Part of a small language model's weights.
Size: 8 layers, width 128, 3.44M parameters.
Training: a variant of SOAP for these matrices, 156M tokens.
Each number is 200 + 30 x the weight over its row's rms, rounded and kept within 0 to 999. Layers, rows and columns count from 0. The size before them is the row's rms in percent of the matrix's.

# layer 2 MLP up, 1024x128, rms 0.236, rows 642-750, columns 0-63
105,211,157,211,126,173,237,235,205,182,187,203,162,189,226,238,201,185,163,229,210,225,211,186,175,199,207,190,203,220,146,244,161,202,219,190,244,234,178,208,244,218,228,206,186,221,138,189,199,152,287,191,230,144,197,140,219,180,209,191,214,269,224,188,215
098,242,104,146,193,193,209,134,215,219,223,207,154,199,222,218,169,175,212,240,164,193,266,183,219,214,189,218,174,193,195,178,193,175,168,175,197,209,203,188,153,234,208,177,247,208,206,150,186,193,185,183,190,234,205,182,206,226,176,185,147,225,231,220,222
108,175,181,243,176,207,227,247,219,187,244,221,166,195,219,243,227,280,226,160,200,145,200,221,179,202,208,220,196,208,223,230,155,244,197,225,197,224,194,200,177,206,288,180,208,164,141,189,135,213,171,198,217,200,203,237,173,218,216,205,214,202,234,167,264
104,156,170,211,191,217,167,243,195,198,219,175,258,226,225,184,164,148,140,222,172,168,214,197,132,218,204,217,167,226,160,184,240,210,258,221,204,211,187,238,229,202,233,255,147,157,199,190,156,214,213,167,223,223,207,208,226,176,192,199,205,169,215,189,235
112,171,198,236,265,174,147,219,232,169,239,182,257,193,220,232,230,200,191,187,159,263,283,191,201,263,225,174,219,234,189,199,216,163,238,199,223,224,213,238,203,207,203,161,192,230,213,179,202,250,264,188,201,239,182,202,211,255,167,216,185,164,207,189,242
107,186,190,236,238,214,160,165,184,177,209,188,165,200,166,212,204,194,180,161,246,266,149,235,179,150,153,168,186,161,187,182,238,189,188,160,211,172,144,242,203,237,193,178,184,219,202,197,218,217,179,200,218,213,214,199,196,189,189,152,186,217,229,215,178
114,203,194,209,159,183,214,180,139,199,212,135,145,227,187,213,161,210,203,180,251,226,214,223,208,188,208,229,159,165,195,219,229,139,165,190,225,149,176,217,168,262,170,246,174,216,163,185,124,196,205,189,205,253,184,187,156,179,213,196,222,196,184,226,220
104,225,202,211,189,221,258,187,201,159,231,168,188,203,193,212,219,171,255,199,209,225,193,189,183,181,220,184,177,258,215,179,215,190,233,194,261,169,220,160,192,187,232,248,174,182,165,170,228,183,204,183,200,156,240,202,221,229,184,209,250,185,200,176,178
110,136,214,197,235,179,211,222,170,187,213,234,238,229,211,245,184,198,178,184,215,178,160,207,107,237,202,196,152,224,220,181,211,224,251,252,166,212,217,231,233,238,206,226,194,224,198,209,180,178,198,183,241,207,183,264,181,206,216,247,236,203,199,179,196
094,177,239,200,185,231,220,158,199,221,178,234,170,230,191,143,170,148,185,243,218,236,230,258,194,210,202,199,230,176,149,168,183,231,144,185,226,233,233,161,183,192,205,187,203,187,233,119,196,214,242,198,140,207,172,173,280,164,239,197,215,154,169,175,246
095,220,207,169,205,163,283,181,216,209,234,192,241,241,183,238,207,191,195,200,177,245,171,217,184,174,194,180,181,236,196,217,171,208,219,196,191,172,223,231,192,196,166,242,192,157,215,209,269,236,220,187,111,171,216,222,236,175,165,134,212,168,168,225,236
098,218,154,238,243,162,195,164,233,182,168,226,196,217,184,226,206,183,236,198,234,245,202,190,162,214,242,193,269,238,272,182,195,244,214,169,193,170,244,218,172,183,267,181,227,233,230,195,207,151,135,194,165,164,193,164,196,223,209,204,272,243,167,196,240
105,165,213,220,193,182,272,181,216,187,182,240,215,234,219,170,229,191,194,227,193,155,210,210,274,138,190,186,236,152,229,171,205,209,230,229,210,210,201,207,171,195,193,216,185,208,201,199,161,200,276,144,154,193,176,245,172,217,237,195,210,224,205,199,174
089,169,165,211,190,182,207,250,159,226,216,214,217,244,216,247,205,189,225,216,204,221,157,155,201,239,226,160,194,202,198,206,274,169,207,183,167,180,256,248,183,199,141,261,175,196,192,192,203,162,143,171,196,245,156,224,171,261,226,232,200,214,174,218,189
107,224,193,160,206,157,250,200,243,173,201,196,195,192,192,202,179,163,249,176,205,156,242,225,162,203,194,178,165,252,186,225,214,161,151,184,198,202,186,209,249,206,210,159,195,206,224,217,211,229,209,204,165,196,222,180,185,233,213,213,231,202,219,184,238
096,195,187,238,185,189,253,185,217,203,200,154,197,273,201,182,286,171,208,232,244,186,237,167,173,214,186,178,182,209,181,198,184,181,237,223,174,151,229,153,167,173,182,161,200,136,185,183,210,200,215,199,201,225,230,181,184,173,180,227,181,215,245,225,185
095,169,211,199,194,198,196,192,157,166,230,146,192,155,259,200,241,209,110,194,148,208,186,205,228,208,196,193,164,169,185,237,201,223,224,231,209,213,218,202,238,117,170,157,196,218,173,190,184,176,237,210,207,186,195,159,157,213,215,191,164,239,251,234,154
097,169,141,194,187,216,214,201,234,196,191,191,223,174,216,172,189,166,158,189,258,194,214,234,206,179,189,216,175,218,186,202,195,162,217,150,201,215,171,138,240,188,197,213,243,168,207,216,207,257,211,226,211,156,169,200,147,166,220,228,171,177,155,154,147
105,224,223,184,198,208,236,148,193,194,197,283,231,233,233,232,294,172,217,177,230,138,143,219,163,182,215,234,198,189,163,198,226,206,232,240,233,196,234,168,200,191,195,164,240,204,222,248,208,255,164,269,211,182,206,200,243,195,195,188,218,169,207,157,180
120,232,173,252,194,177,259,220,232,179,187,168,177,201,240,205,176,174,213,154,194,175,175,161,207,261,228,194,243,173,206,156,173,229,231,205,189,241,152,242,152,210,188,233,195,191,210,166,189,257,214,147,238,215,228,209,194,237,256,150,195,184,193,196,180
108,229,264,197,221,179,208,182,237,243,191,138,172,240,168,205,224,220,214,250,213,226,190,177,180,216,169,230,134,151,212,219,160,194,201,223,183,209,209,245,239,198,173,212,235,178,179,257,207,184,188,216,164,165,235,206,214,197,253,253,219,209,200,172,178
098,217,189,225,192,203,224,185,174,219,187,218,254,182,252,233,191,211,210,208,198,231,222,207,171,135,131,193,192,210,185,161,210,212,197,205,185,201,188,206,182,212,219,223,198,216,171,133,196,207,212,197,179,244,264,217,202,229,214,231,240,162,176,200,192
095,182,195,202,145,233,210,212,185,170,153,196,170,158,217,234,160,171,240,182,223,149,192,211,238,232,203,141,246,214,166,194,190,140,150,205,220,217,193,214,185,142,165,172,211,177,206,182,171,173,206,191,175,232,182,165,171,182,218,217,191,235,269,170,212
107,158,243,224,211,143,218,175,222,174,168,184,186,211,233,180,222,172,194,173,203,211,185,173,194,231,200,214,226,240,239,171,150,262,206,187,165,191,239,201,162,201,138,218,238,253,225,176,169,200,246,178,224,251,211,235,190,209,222,146,160,248,184,194,161
099,157,178,216,238,146,249,245,202,215,209,221,208,226,205,192,221,193,267,186,219,241,212,191,152,237,219,183,200,186,131,254,226,201,198,199,202,236,174,167,245,231,196,188,199,218,224,178,207,189,128,202,205,178,233,217,193,197,208,229,188,242,155,137,265
103,201,212,164,174,232,259,232,207,161,207,240,189,219,224,213,156,203,185,216,213,163,232,140,194,230,229,212,170,219,179,239,147,211,213,195,263,162,223,202,204,238,205,197,215,187,200,205,209,231,206,141,188,189,208,251,188,205,171,152,246,194,160,218,192
115,184,151,209,213,173,245,198,270,208,215,213,189,173,175,215,214,195,188,213,155,200,183,192,112,169,235,197,165,212,192,213,179,246,247,230,207,175,272,222,174,209,140,222,194,199,205,233,253,200,215,178,207,203,221,261,248,259,181,204,212,174,219,181,202
101,181,223,193,268,176,283,203,203,188,234,217,226,191,236,197,164,197,265,150,196,223,181,186,167,147,136,215,200,260,221,186,192,237,218,233,202,169,216,199,217,192,209,163,205,219,182,211,158,205,250,209,170,220,197,206,242,188,181,219,152,170,198,189,179
094,168,134,200,183,218,215,189,199,214,231,151,209,220,284,162,200,170,274,180,194,289,192,289,187,192,193,191,213,191,161,279,270,199,237,246,165,214,212,251,206,206,168,161,226,219,200,158,181,141,186,197,187,178,206,201,243,142,178,214,205,233,172,208,171
102,217,253,143,153,164,245,179,201,147,202,191,156,211,210,147,212,209,198,232,233,164,225,206,160,171,181,178,175,223,208,228,161,217,182,147,222,203,244,195,212,221,136,179,245,200,166,181,151,181,210,129,231,200,230,180,229,191,149,201,224,188,196,224,141
110,184,193,179,169,193,144,216,177,188,222,182,166,126,232,212,194,217,185,194,185,218,184,241,232,232,218,216,170,181,231,210,205,212,209,181,199,253,203,207,264,175,180,191,199,233,202,197,211,185,205,222,134,231,203,188,195,211,222,249,163,193,173,215,256
098,240,242,197,229,205,210,163,195,211,212,205,171,230,190,206,194,147,150,243,154,189,142,155,232,219,183,168,139,193,163,172,266,186,228,147,268,143,279,166,243,225,172,207,155,166,168,202,192,191,205,173,187,202,172,194,215,191,180,225,203,210,186,204,224
093,196,157,159,209,172,268,187,207,180,227,230,152,168,179,238,219,177,240,163,181,184,180,170,219,171,220,173,188,160,212,217,234,196,228,207,226,159,204,229,216,238,282,231,229,170,250,189,165,184,181,228,229,238,118,245,207,198,236,198,198,205,211,234,204
105,260,186,211,206,167,174,190,179,250,173,264,159,182,215,214,240,241,198,175,148,230,172,208,171,159,226,180,214,189,194,131,212,172,208,204,222,230,219,150,192,201,176,202,208,162,169,219,181,187,158,190,240,220,165,209,212,214,188,193,185,212,225,161,223
104,236,191,150,126,205,281,180,182,167,202,189,222,195,221,230,168,158,204,159,182,226,248,221,208,180,150,133,130,205,179,205,208,173,206,181,217,261,214,211,169,233,209,143,215,207,174,175,225,237,232,211,183,183,255,184,174,225,230,193,207,194,222,226,185
093,209,146,194,153,193,193,249,195,243,212,199,184,213,181,157,219,235,213,217,226,215,246,193,203,210,230,218,216,158,138,180,216,201,203,211,244,122,212,234,250,226,158,209,165,212,266,218,196,214,219,219,215,162,221,250,196,219,136,243,186,206,160,249,167
102,189,217,229,185,251,197,152,168,254,196,249,198,158,127,189,149,219,163,235,214,160,182,200,234,198,183,195,208,176,157,137,243,153,194,235,226,219,180,150,205,231,235,224,218,184,277,209,277,185,197,205,259,206,209,171,188,199,199,197,183,184,201,209,220
107,184,239,200,241,171,212,184,226,177,219,205,162,243,222,205,215,191,228,208,222,215,213,247,167,259,186,144,259,201,198,220,216,183,220,167,215,194,246,182,186,148,233,226,150,181,205,221,205,154,164,198,238,181,197,181,211,261,213,206,211,114,184,171,148
106,213,170,228,246,200,207,190,186,199,179,242,187,170,217,206,220,177,192,228,183,188,142,211,197,213,176,225,150,249,167,237,228,168,210,209,241,179,187,197,223,135,137,150,166,179,160,206,209,251,212,262,201,217,168,232,176,184,181,241,144,219,184,239,144
107,192,183,238,230,240,176,163,192,200,178,211,149,238,166,183,192,203,218,187,192,174,234,232,192,239,271,194,169,165,155,211,153,195,236,200,253,195,218,212,250,163,204,218,252,216,193,194,165,207,126,205,238,220,169,194,196,200,216,199,261,235,198,183,131
095,200,171,219,245,178,214,164,237,215,146,213,194,245,205,216,209,198,203,198,154,237,188,161,189,184,221,184,241,181,183,141,196,239,271,171,219,195,241,141,218,187,193,183,147,194,235,170,182,157,220,222,214,222,164,235,189,202,178,280,204,197,202,237,186
112,182,257,209,220,193,210,230,190,154,234,169,158,199,190,243,210,177,235,173,212,192,160,158,228,222,217,205,196,191,148,159,178,223,164,166,183,180,214,238,143,230,217,162,232,190,281,202,190,192,167,219,211,214,208,182,193,182,148,213,250,193,168,176,211
094,188,182,199,196,170,174,242,208,230,249,231,200,209,196,198,199,191,224,232,170,226,185,178,157,184,164,213,227,264,194,252,269,174,177,218,145,222,179,216,253,186,205,193,193,184,208,180,185,192,211,231,159,177,176,222,259,227,174,194,148,210,250,140,254
104,164,195,222,188,233,229,178,186,220,234,197,190,216,190,231,139,175,222,128,225,233,206,248,220,198,195,203,257,166,166,142,180,185,250,172,229,247,137,200,250,171,204,199,192,193,195,162,267,208,193,209,160,194,164,175,188,227,174,222,215,196,225,161,255
098,222,163,222,228,173,206,184,205,217,209,195,236,153,195,225,179,220,218,232,219,171,203,252,193,202,190,182,189,208,292,201,189,244,194,261,220,177,194,212,184,174,199,185,198,197,245,188,186,198,215,190,211,230,202,219,241,188,180,235,201,230,190,142,211
090,198,151,222,237,205,211,140,220,190,233,171,206,199,151,165,202,135,188,195,193,230,231,296,211,189,239,147,162,208,217,215,243,139,221,203,191,192,176,212,225,205,160,233,183,205,224,127,208,180,199,198,199,202,212,188,215,191,218,229,225,231,197,219,229
089,265,213,203,206,168,215,177,227,153,201,189,218,193,203,178,211,191,175,243,181,167,233,202,249,187,216,191,206,179,206,189,150,186,212,180,167,165,220,187,181,235,159,188,208,225,268,230,209,231,239,218,194,197,257,185,229,214,241,211,189,195,187,194,168
105,226,209,230,189,167,224,207,224,176,147,209,208,201,183,194,202,190,235,199,215,148,272,176,146,248,209,159,191,243,212,174,181,194,192,172,256,176,231,178,203,167,244,159,236,176,199,218,209,181,216,215,182,139,212,183,132,216,154,174,205,202,173,208,191
105,212,192,212,194,229,207,240,204,217,174,212,185,217,268,209,131,209,292,191,200,205,217,201,185,165,217,222,173,206,193,183,235,258,218,203,156,199,229,210,224,232,168,196,223,212,213,212,155,249,195,171,177,211,246,241,266,240,214,205,194,237,160,226,181
104,166,157,216,207,238,165,208,252,185,217,167,123,171,177,177,141,208,188,193,201,219,187,195,155,198,194,143,106,228,237,174,197,212,201,209,229,180,173,170,263,192,181,190,237,212,222,196,158,227,234,197,247,171,165,196,206,174,203,198,167,140,183,180,189
099,208,227,225,160,226,117,202,188,225,230,166,131,205,267,211,212,230,233,174,167,221,214,207,180,225,215,191,170,191,170,255,180,189,178,279,204,186,185,182,220,183,215,220,236,208,228,205,224,206,191,196,236,192,194,243,201,169,196,212,149,160,225,228,249
095,213,217,234,143,208,215,171,179,221,232,176,185,208,212,170,211,195,204,171,232,191,212,214,201,220,168,204,207,210,225,249,179,179,221,136,187,301,154,146,189,232,225,216,215,211,130,197,227,146,231,158,192,202,291,194,220,197,139,194,171,230,195,187,201
095,181,149,227,244,224,176,254,217,230,190,198,178,211,183,196,191,195,261,166,205,212,215,182,211,200,248,168,202,216,247,270,166,241,245,195,163,223,131,195,162,162,146,190,180,232,275,230,214,214,205,221,154,231,203,188,195,245,155,196,250,167,173,171,190
114,233,220,187,197,217,237,171,234,170,184,202,208,192,267,195,219,202,171,175,211,210,244,220,283,168,207,213,195,215,219,193,214,193,261,244,180,232,207,197,226,201,237,226,175,182,210,181,189,195,241,247,183,167,169,221,214,220,258,257,223,187,220,205,216
089,226,230,157,190,194,185,152,223,216,182,250,160,180,198,237,153,164,202,238,167,188,178,174,180,213,194,230,233,238,214,200,169,242,193,170,172,152,175,129,231,206,177,175,211,188,207,222,237,210,118,269,189,166,218,144,151,200,232,211,220,217,215,196,242
092,200,172,159,206,207,175,176,178,176,185,212,208,95,227,213,197,204,156,239,227,169,130,201,198,206,179,206,167,193,171,225,231,268,219,208,204,212,263,146,148,201,168,192,186,187,191,230,161,210,221,147,242,226,207,227,230,191,156,207,223,181,247,199,190
101,171,162,183,179,180,211,191,170,227,216,192,167,199,250,206,203,195,215,199,201,224,193,219,262,239,230,227,224,173,205,200,174,212,201,216,228,227,154,157,215,169,267,187,245,192,211,211,209,160,146,252,186,245,248,256,171,214,192,174,166,198,186,190,175
087,174,206,219,197,200,221,201,205,167,183,196,176,196,220,235,204,216,245,191,191,195,233,258,145,188,224,218,172,166,199,267,179,165,183,168,210,197,242,186,197,162,210,157,182,158,191,166,213,221,167,256,200,235,238,167,175,172,175,213,217,196,165,182,192
097,266,229,177,219,179,178,231,195,220,149,184,175,173,200,169,213,204,203,209,162,172,211,146,197,205,194,207,243,243,237,209,166,176,152,189,203,174,190,230,268,201,208,208,212,162,176,206,271,191,147,175,232,184,224,216,154,187,168,252,176,213,264,202,211
094,249,175,232,208,186,191,192,234,140,224,201,163,215,184,213,217,174,191,194,223,221,260,190,203,175,177,196,178,151,227,236,200,173,216,203,170,184,181,209,194,230,235,219,147,236,213,213,180,164,180,196,133,218,169,191,183,148,175,161,184,192,259,196,195
098,228,193,183,184,255,162,169,223,198,242,173,197,187,214,203,181,237,169,207,181,138,254,238,205,200,200,238,254,163,232,199,169,249,228,254,218,226,210,181,184,180,224,148,194,164,171,189,223,165,187,230,239,167,144,223,241,229,185,198,171,221,260,171,199
089,180,201,252,197,186,236,216,242,230,186,190,117,199,217,186,196,190,238,222,162,169,215,220,234,188,216,230,158,230,290,184,217,167,205,193,187,202,215,158,199,176,219,222,173,210,203,168,212,192,184,208,229,191,199,200,195,212,205,224,201,221,212,192,224
111,236,134,198,267,187,136,237,217,204,179,228,227,253,232,221,214,225,237,190,228,181,199,213,191,254,164,215,254,177,253,142,182,147,215,190,222,171,221,167,181,211,207,227,256,179,193,195,179,200,237,170,182,237,184,240,154,199,181,211,128,178,239,174,207
096,190,186,207,166,252,173,191,197,169,169,170,243,237,203,206,161,185,145,261,142,211,191,168,184,131,201,255,145,226,185,168,161,229,239,185,236,201,221,214,239,198,233,274,205,212,204,234,219,216,220,152,151,188,196,178,176,212,172,213,239,207,216,229,159
097,214,169,275,169,224,143,207,240,171,186,207,258,183,185,191,207,204,241,205,201,219,195,219,172,228,185,253,197,206,246,127,241,164,182,146,203,202,196,212,173,216,201,225,167,142,192,214,251,188,219,256,187,132,164,195,203,266,240,191,190,191,215,213,225
095,238,199,210,258,166,243,238,150,188,173,207,166,183,188,208,206,189,142,232,190,214,274,158,173,163,264,190,225,234,183,147,189,221,194,155,200,165,135,225,233,200,227,174,198,246,229,172,224,188,232,187,194,153,251,195,205,219,183,259,170,210,190,238,186
105,176,257,255,197,212,195,200,220,226,196,212,168,250,196,205,184,164,206,192,155,242,207,192,222,235,219,239,143,187,227,195,239,192,209,171,212,187,116,224,244,146,245,171,201,236,157,209,199,187,184,216,159,210,210,183,167,175,196,183,174,191,204,196,200
088,239,219,226,250,184,223,196,175,159,188,145,201,185,177,212,211,159,227,157,218,182,189,208,177,168,219,272,197,157,230,243,129,222,222,167,166,146,163,237,172,253,191,229,255,179,201,135,199,197,210,180,183,164,228,218,176,172,230,208,194,239,198,240,173
100,222,196,141,210,207,192,190,207,156,276,208,164,191,214,265,163,190,237,213,173,213,211,204,245,179,174,237,197,201,214,233,223,238,194,229,197,190,218,215,173,187,212,212,153,202,181,177,161,230,135,193,173,191,191,213,231,201,233,211,196,227,214,191,213
094,161,165,240,228,127,137,186,208,159,207,219,200,195,221,223,218,161,165,162,211,155,203,229,212,245,121,219,179,168,184,231,160,173,181,196,224,203,199,224,218,188,200,170,199,222,194,162,215,192,234,196,211,190,180,270,194,217,193,215,179,156,210,227,181
114,212,227,222,172,210,143,236,215,176,224,158,170,203,162,166,156,205,182,172,227,153,203,238,208,193,199,188,198,189,216,192,218,220,210,199,210,191,191,186,225,213,166,172,226,140,172,242,145,169,213,236,179,207,240,207,196,182,206,170,240,131,265,179,202
100,180,229,227,185,235,190,205,179,172,200,216,137,195,203,154,227,133,216,210,238,182,230,241,198,172,199,211,192,213,153,206,223,217,179,173,208,240,181,230,263,192,154,156,233,222,183,174,181,244,190,181,174,207,220,194,199,177,242,186,185,221,228,234,153
087,232,183,172,236,182,259,154,225,190,159,221,191,213,212,215,197,207,199,235,220,239,178,253,198,173,199,219,157,257,177,196,186,228,188,174,186,177,157,207,153,229,218,192,172,184,175,235,163,228,235,172,222,211,177,155,235,174,228,163,165,235,206,162,196
100,241,212,189,189,141,201,261,206,205,190,206,219,218,220,167,188,185,196,185,151,205,201,199,250,179,179,206,213,176,203,176,201,202,214,220,225,219,198,204,229,228,153,199,192,205,178,209,207,283,298,188,203,211,179,226,197,204,225,198,226,202,234,187,264
102,228,188,201,299,159,242,219,201,213,198,225,233,208,158,225,265,173,198,206,207,177,218,173,198,239,167,161,192,176,233,242,198,232,210,235,219,176,221,237,272,195,259,196,213,186,187,200,170,153,200,232,229,153,203,182,206,223,171,248,169,188,158,171,155
095,164,170,192,181,192,216,230,205,210,232,232,187,192,187,156,175,185,212,271,159,186,144,179,218,185,225,248,223,219,207,215,198,223,214,262,212,189,205,222,256,205,247,196,240,217,250,170,243,233,234,187,194,219,193,190,216,235,240,230,283,221,180,225,219
105,216,234,194,190,220,189,229,231,243,179,197,174,277,188,195,227,223,207,217,214,222,211,212,201,207,200,195,203,222,180,201,243,216,198,194,246,227,269,184,182,210,172,218,178,239,126,196,210,236,172,187,152,181,163,174,226,218,196,240,149,174,173,240,191
100,193,199,237,213,188,220,192,179,197,203,222,163,185,135,260,239,222,209,211,211,137,212,256,262,218,224,220,194,254,192,216,180,249,186,176,210,195,175,205,200,177,232,232,242,192,237,197,144,193,204,270,185,194,206,171,182,227,229,204,155,236,166,165,204
091,183,168,148,199,237,222,122,224,192,203,216,196,180,143,217,194,174,207,193,176,225,239,181,196,229,230,144,231,276,223,215,204,233,198,221,218,218,196,155,153,234,273,197,175,144,198,200,235,193,223,224,233,212,174,177,196,219,203,184,205,225,184,216,260
106,241,180,212,226,177,165,197,211,149,199,203,176,227,238,193,206,238,198,225,193,180,205,157,123,271,174,208,197,248,200,226,141,225,220,160,237,200,247,163,144,185,213,224,232,200,194,185,197,199,221,228,218,144,155,222,177,201,256,243,201,147,179,225,217
107,210,239,258,277,175,243,203,163,204,204,183,191,186,146,170,199,183,183,203,191,220,214,182,212,190,220,211,243,249,165,228,220,171,192,188,235,207,194,219,172,188,212,213,217,161,177,225,188,228,188,187,145,250,175,180,223,190,201,219,180,225,261,203,155
101,191,173,183,188,192,220,200,180,148,172,202,176,154,255,190,219,211,228,228,247,155,172,141,205,204,208,230,174,207,214,199,199,226,234,191,162,164,202,224,185,216,217,169,179,201,259,188,212,219,200,244,191,205,157,244,186,207,251,243,250,185,117,257,171
101,179,118,214,189,178,252,203,255,228,223,194,164,198,190,194,126,215,213,130,184,182,166,203,249,186,183,232,235,212,216,197,177,184,177,223,213,218,190,210,247,199,207,174,197,192,203,159,195,225,151,224,159,183,218,197,197,195,161,220,183,220,233,238,186
104,218,164,189,130,131,177,223,241,309,156,230,194,180,137,210,168,210,183,195,216,208,224,231,196,174,191,196,210,226,189,179,206,186,263,206,205,202,197,191,179,237,196,206,227,134,208,219,156,200,163,210,149,234,198,249,175,201,232,209,196,208,187,228,210
094,199,221,173,205,186,171,212,236,203,143,154,243,209,184,183,160,287,235,214,239,136,132,185,156,195,199,187,210,170,201,207,173,235,244,183,176,261,223,178,239,218,223,195,210,215,190,225,198,209,237,172,195,185,183,191,236,201,203,181,223,223,204,178,231
098,221,194,257,189,196,202,197,159,176,219,192,145,266,210,210,195,201,205,215,193,167,153,154,222,143,207,214,112,208,160,186,167,184,215,192,197,209,205,142,206,191,218,228,209,242,152,194,250,235,183,186,143,231,210,222,215,223,128,205,274,195,182,183,223
109,152,252,218,184,195,194,166,191,235,208,221,153,235,209,255,252,182,197,195,184,194,196,251,205,139,224,132,161,215,146,204,189,159,190,227,195,222,242,191,229,237,186,230,164,198,196,171,227,201,254,206,229,216,199,138,191,206,222,202,267,164,181,203,219
094,232,248,190,228,211,146,193,94,152,195,224,210,199,219,224,148,160,227,158,222,230,235,219,180,202,225,141,228,202,173,223,234,173,201,213,196,205,246,213,185,212,202,213,130,206,234,206,228,182,231,190,202,217,226,220,154,162,195,267,230,228,190,196,134
109,198,209,263,197,222,221,243,147,181,193,190,231,224,159,184,224,183,187,251,217,189,192,186,209,203,271,208,262,203,214,176,192,204,281,239,246,193,207,230,145,188,136,239,252,199,166,278,172,191,230,201,190,209,192,256,211,209,238,160,202,189,172,210,241
098,227,192,241,241,186,219,170,172,160,152,236,206,240,223,249,140,155,170,217,172,140,227,186,181,219,249,213,193,226,221,192,150,214,194,187,199,184,246,236,190,213,195,244,168,237,170,195,167,223,239,207,238,244,160,211,192,191,243,225,196,210,258,175,196
094,179,171,277,208,209,187,197,202,264,202,198,199,217,249,237,187,193,169,190,202,203,242,213,245,196,161,212,207,210,186,214,214,259,222,195,214,234,230,195,137,212,163,225,177,228,203,209,112,161,168,175,168,185,235,187,201,183,205,248,198,202,223,209,194
102,255,183,200,167,201,146,181,177,219,171,265,227,176,202,225,267,272,220,179,173,177,177,175,224,164,206,236,203,231,205,191,193,204,167,210,199,187,209,155,161,227,220,212,236,198,193,164,202,155,136,220,225,195,201,188,229,151,179,228,208,184,222,136,214
092,252,222,177,218,194,173,201,157,152,229,249,201,209,211,172,173,157,198,232,202,172,174,229,232,174,159,136,186,206,223,188,197,217,192,230,245,180,237,258,161,215,219,146,178,219,182,191,166,172,215,217,175,159,156,159,154,249,261,232,190,251,249,193,266
102,192,187,157,267,180,253,191,200,168,196,214,137,233,194,211,211,275,247,243,152,173,193,173,172,168,232,183,201,249,168,161,239,210,200,161,262,245,206,221,202,167,201,267,194,162,171,167,179,244,169,140,251,212,153,170,181,213,190,205,172,200,223,211,169
112,187,162,196,191,234,249,145,142,223,169,213,178,232,193,222,171,228,188,202,170,215,232,197,208,220,186,233,227,173,181,231,149,170,177,207,185,221,211,227,204,209,258,204,169,191,238,228,155,189,191,152,161,189,214,196,122,151,157,225,282,177,212,193,251
098,89,220,195,190,160,213,203,186,161,227,171,240,181,191,173,189,162,250,206,240,249,222,215,281,225,179,212,160,219,167,185,202,195,195,225,218,230,233,206,163,171,224,174,229,254,203,176,196,201,190,223,195,216,213,199,199,177,203,239,188,257,160,189,122
109,211,195,223,150,201,194,212,198,233,223,157,212,240,205,240,190,247,271,158,213,230,210,241,248,185,198,176,180,129,206,181,242,152,184,155,213,231,181,217,245,177,217,149,242,202,160,186,211,150,182,184,241,163,215,221,185,206,155,199,198,203,203,189,233
105,175,170,181,194,175,247,203,183,218,205,238,189,210,247,230,142,234,237,161,148,161,222,199,182,185,214,266,200,242,224,152,209,201,235,162,198,190,184,136,207,187,182,216,222,213,174,151,197,221,184,271,209,230,168,255,171,224,249,231,206,199,151,165,223
107,225,217,233,192,173,205,197,204,159,245,191,213,178,189,222,228,221,204,179,227,217,163,134,146,225,192,158,239,172,249,170,207,191,172,223,229,165,200,169,199,251,194,187,154,206,180,245,230,168,183,140,187,261,211,219,175,219,160,139,261,169,191,179,179
096,219,173,273,182,177,204,212,174,191,199,253,198,194,144,187,193,209,197,159,213,210,151,239,215,180,211,136,262,172,181,224,182,206,243,197,202,218,223,225,215,225,234,218,205,205,180,221,237,168,204,253,174,222,169,201,174,201,170,200,207,141,214,217,240
099,197,246,215,252,224,227,176,206,226,179,185,191,232,152,261,172,178,174,211,187,240,225,236,249,178,214,155,199,218,202,219,186,160,176,231,245,202,153,216,171,175,192,132,218,228,172,205,205,131,177,210,209,174,229,205,149,184,173,208,204,208,193,212,234
100,226,187,202,212,196,212,172,194,159,172,179,156,206,257,246,172,201,217,234,142,151,207,171,256,271,222,149,171,193,225,186,142,196,188,199,235,211,204,169,200,197,232,176,162,236,239,192,170,183,228,200,216,197,171,249,243,250,266,241,217,198,236,224,188
121,191,166,202,183,153,188,284,200,203,223,131,182,169,186,187,204,246,219,162,206,180,207,170,221,250,145,182,263,261,189,179,129,195,192,225,225,264,208,206,246,210,228,170,201,196,196,241,180,173,191,215,232,212,176,263,216,217,179,229,218,157,177,208,217
091,182,184,219,156,220,208,182,216,172,191,160,252,209,219,208,174,144,162,220,166,217,182,227,260,182,200,220,182,230,193,232,195,141,264,216,196,197,276,208,236,198,236,232,219,223,155,158,209,242,217,154,231,160,184,213,174,140,242,223,189,176,211,226,220
085,145,211,218,167,199,256,229,156,224,175,224,191,254,223,188,228,174,108,196,174,207,189,176,148,208,215,226,198,163,202,250,232,161,210,248,236,233,235,248,207,223,204,179,172,207,239,209,184,193,213,177,188,193,186,219,207,269,206,200,180,232,198,187,233
096,230,179,187,179,153,237,161,140,215,218,219,240,189,197,198,186,219,189,193,178,192,183,243,196,202,190,187,161,156,221,197,212,164,229,197,196,201,159,200,197,207,239,235,220,194,211,214,227,221,173,201,218,289,243,243,209,214,173,267,180,187,184,249,159
084,222,204,178,222,194,253,215,158,191,165,248,173,193,189,230,197,183,191,231,147,183,167,152,256,222,201,239,160,208,211,179,132,217,152,202,204,239,196,198,182,215,186,176,245,198,148,144,236,198,227,193,211,168,204,145,180,170,189,220,250,211,205,198,218
085,181,207,255,182,145,216,146,226,219,158,204,231,219,233,207,198,210,177,224,252,219,209,195,227,224,269,182,145,208,173,206,241,174,225,224,223,180,184,165,140,171,181,211,236,147,241,210,185,230,234,203,178,201,225,226,212,207,267,166,244,149,166,189,201
101,240,178,187,185,222,154,182,195,215,163,262,214,179,246,235,242,192,230,201,219,174,206,189,199,160,216,169,183,204,131,233,217,166,196,182,173,211,261,189,172,206,265,220,198,165,165,181,237,175,231,181,211,133,167,202,189,202,182,196,233,144,147,181,198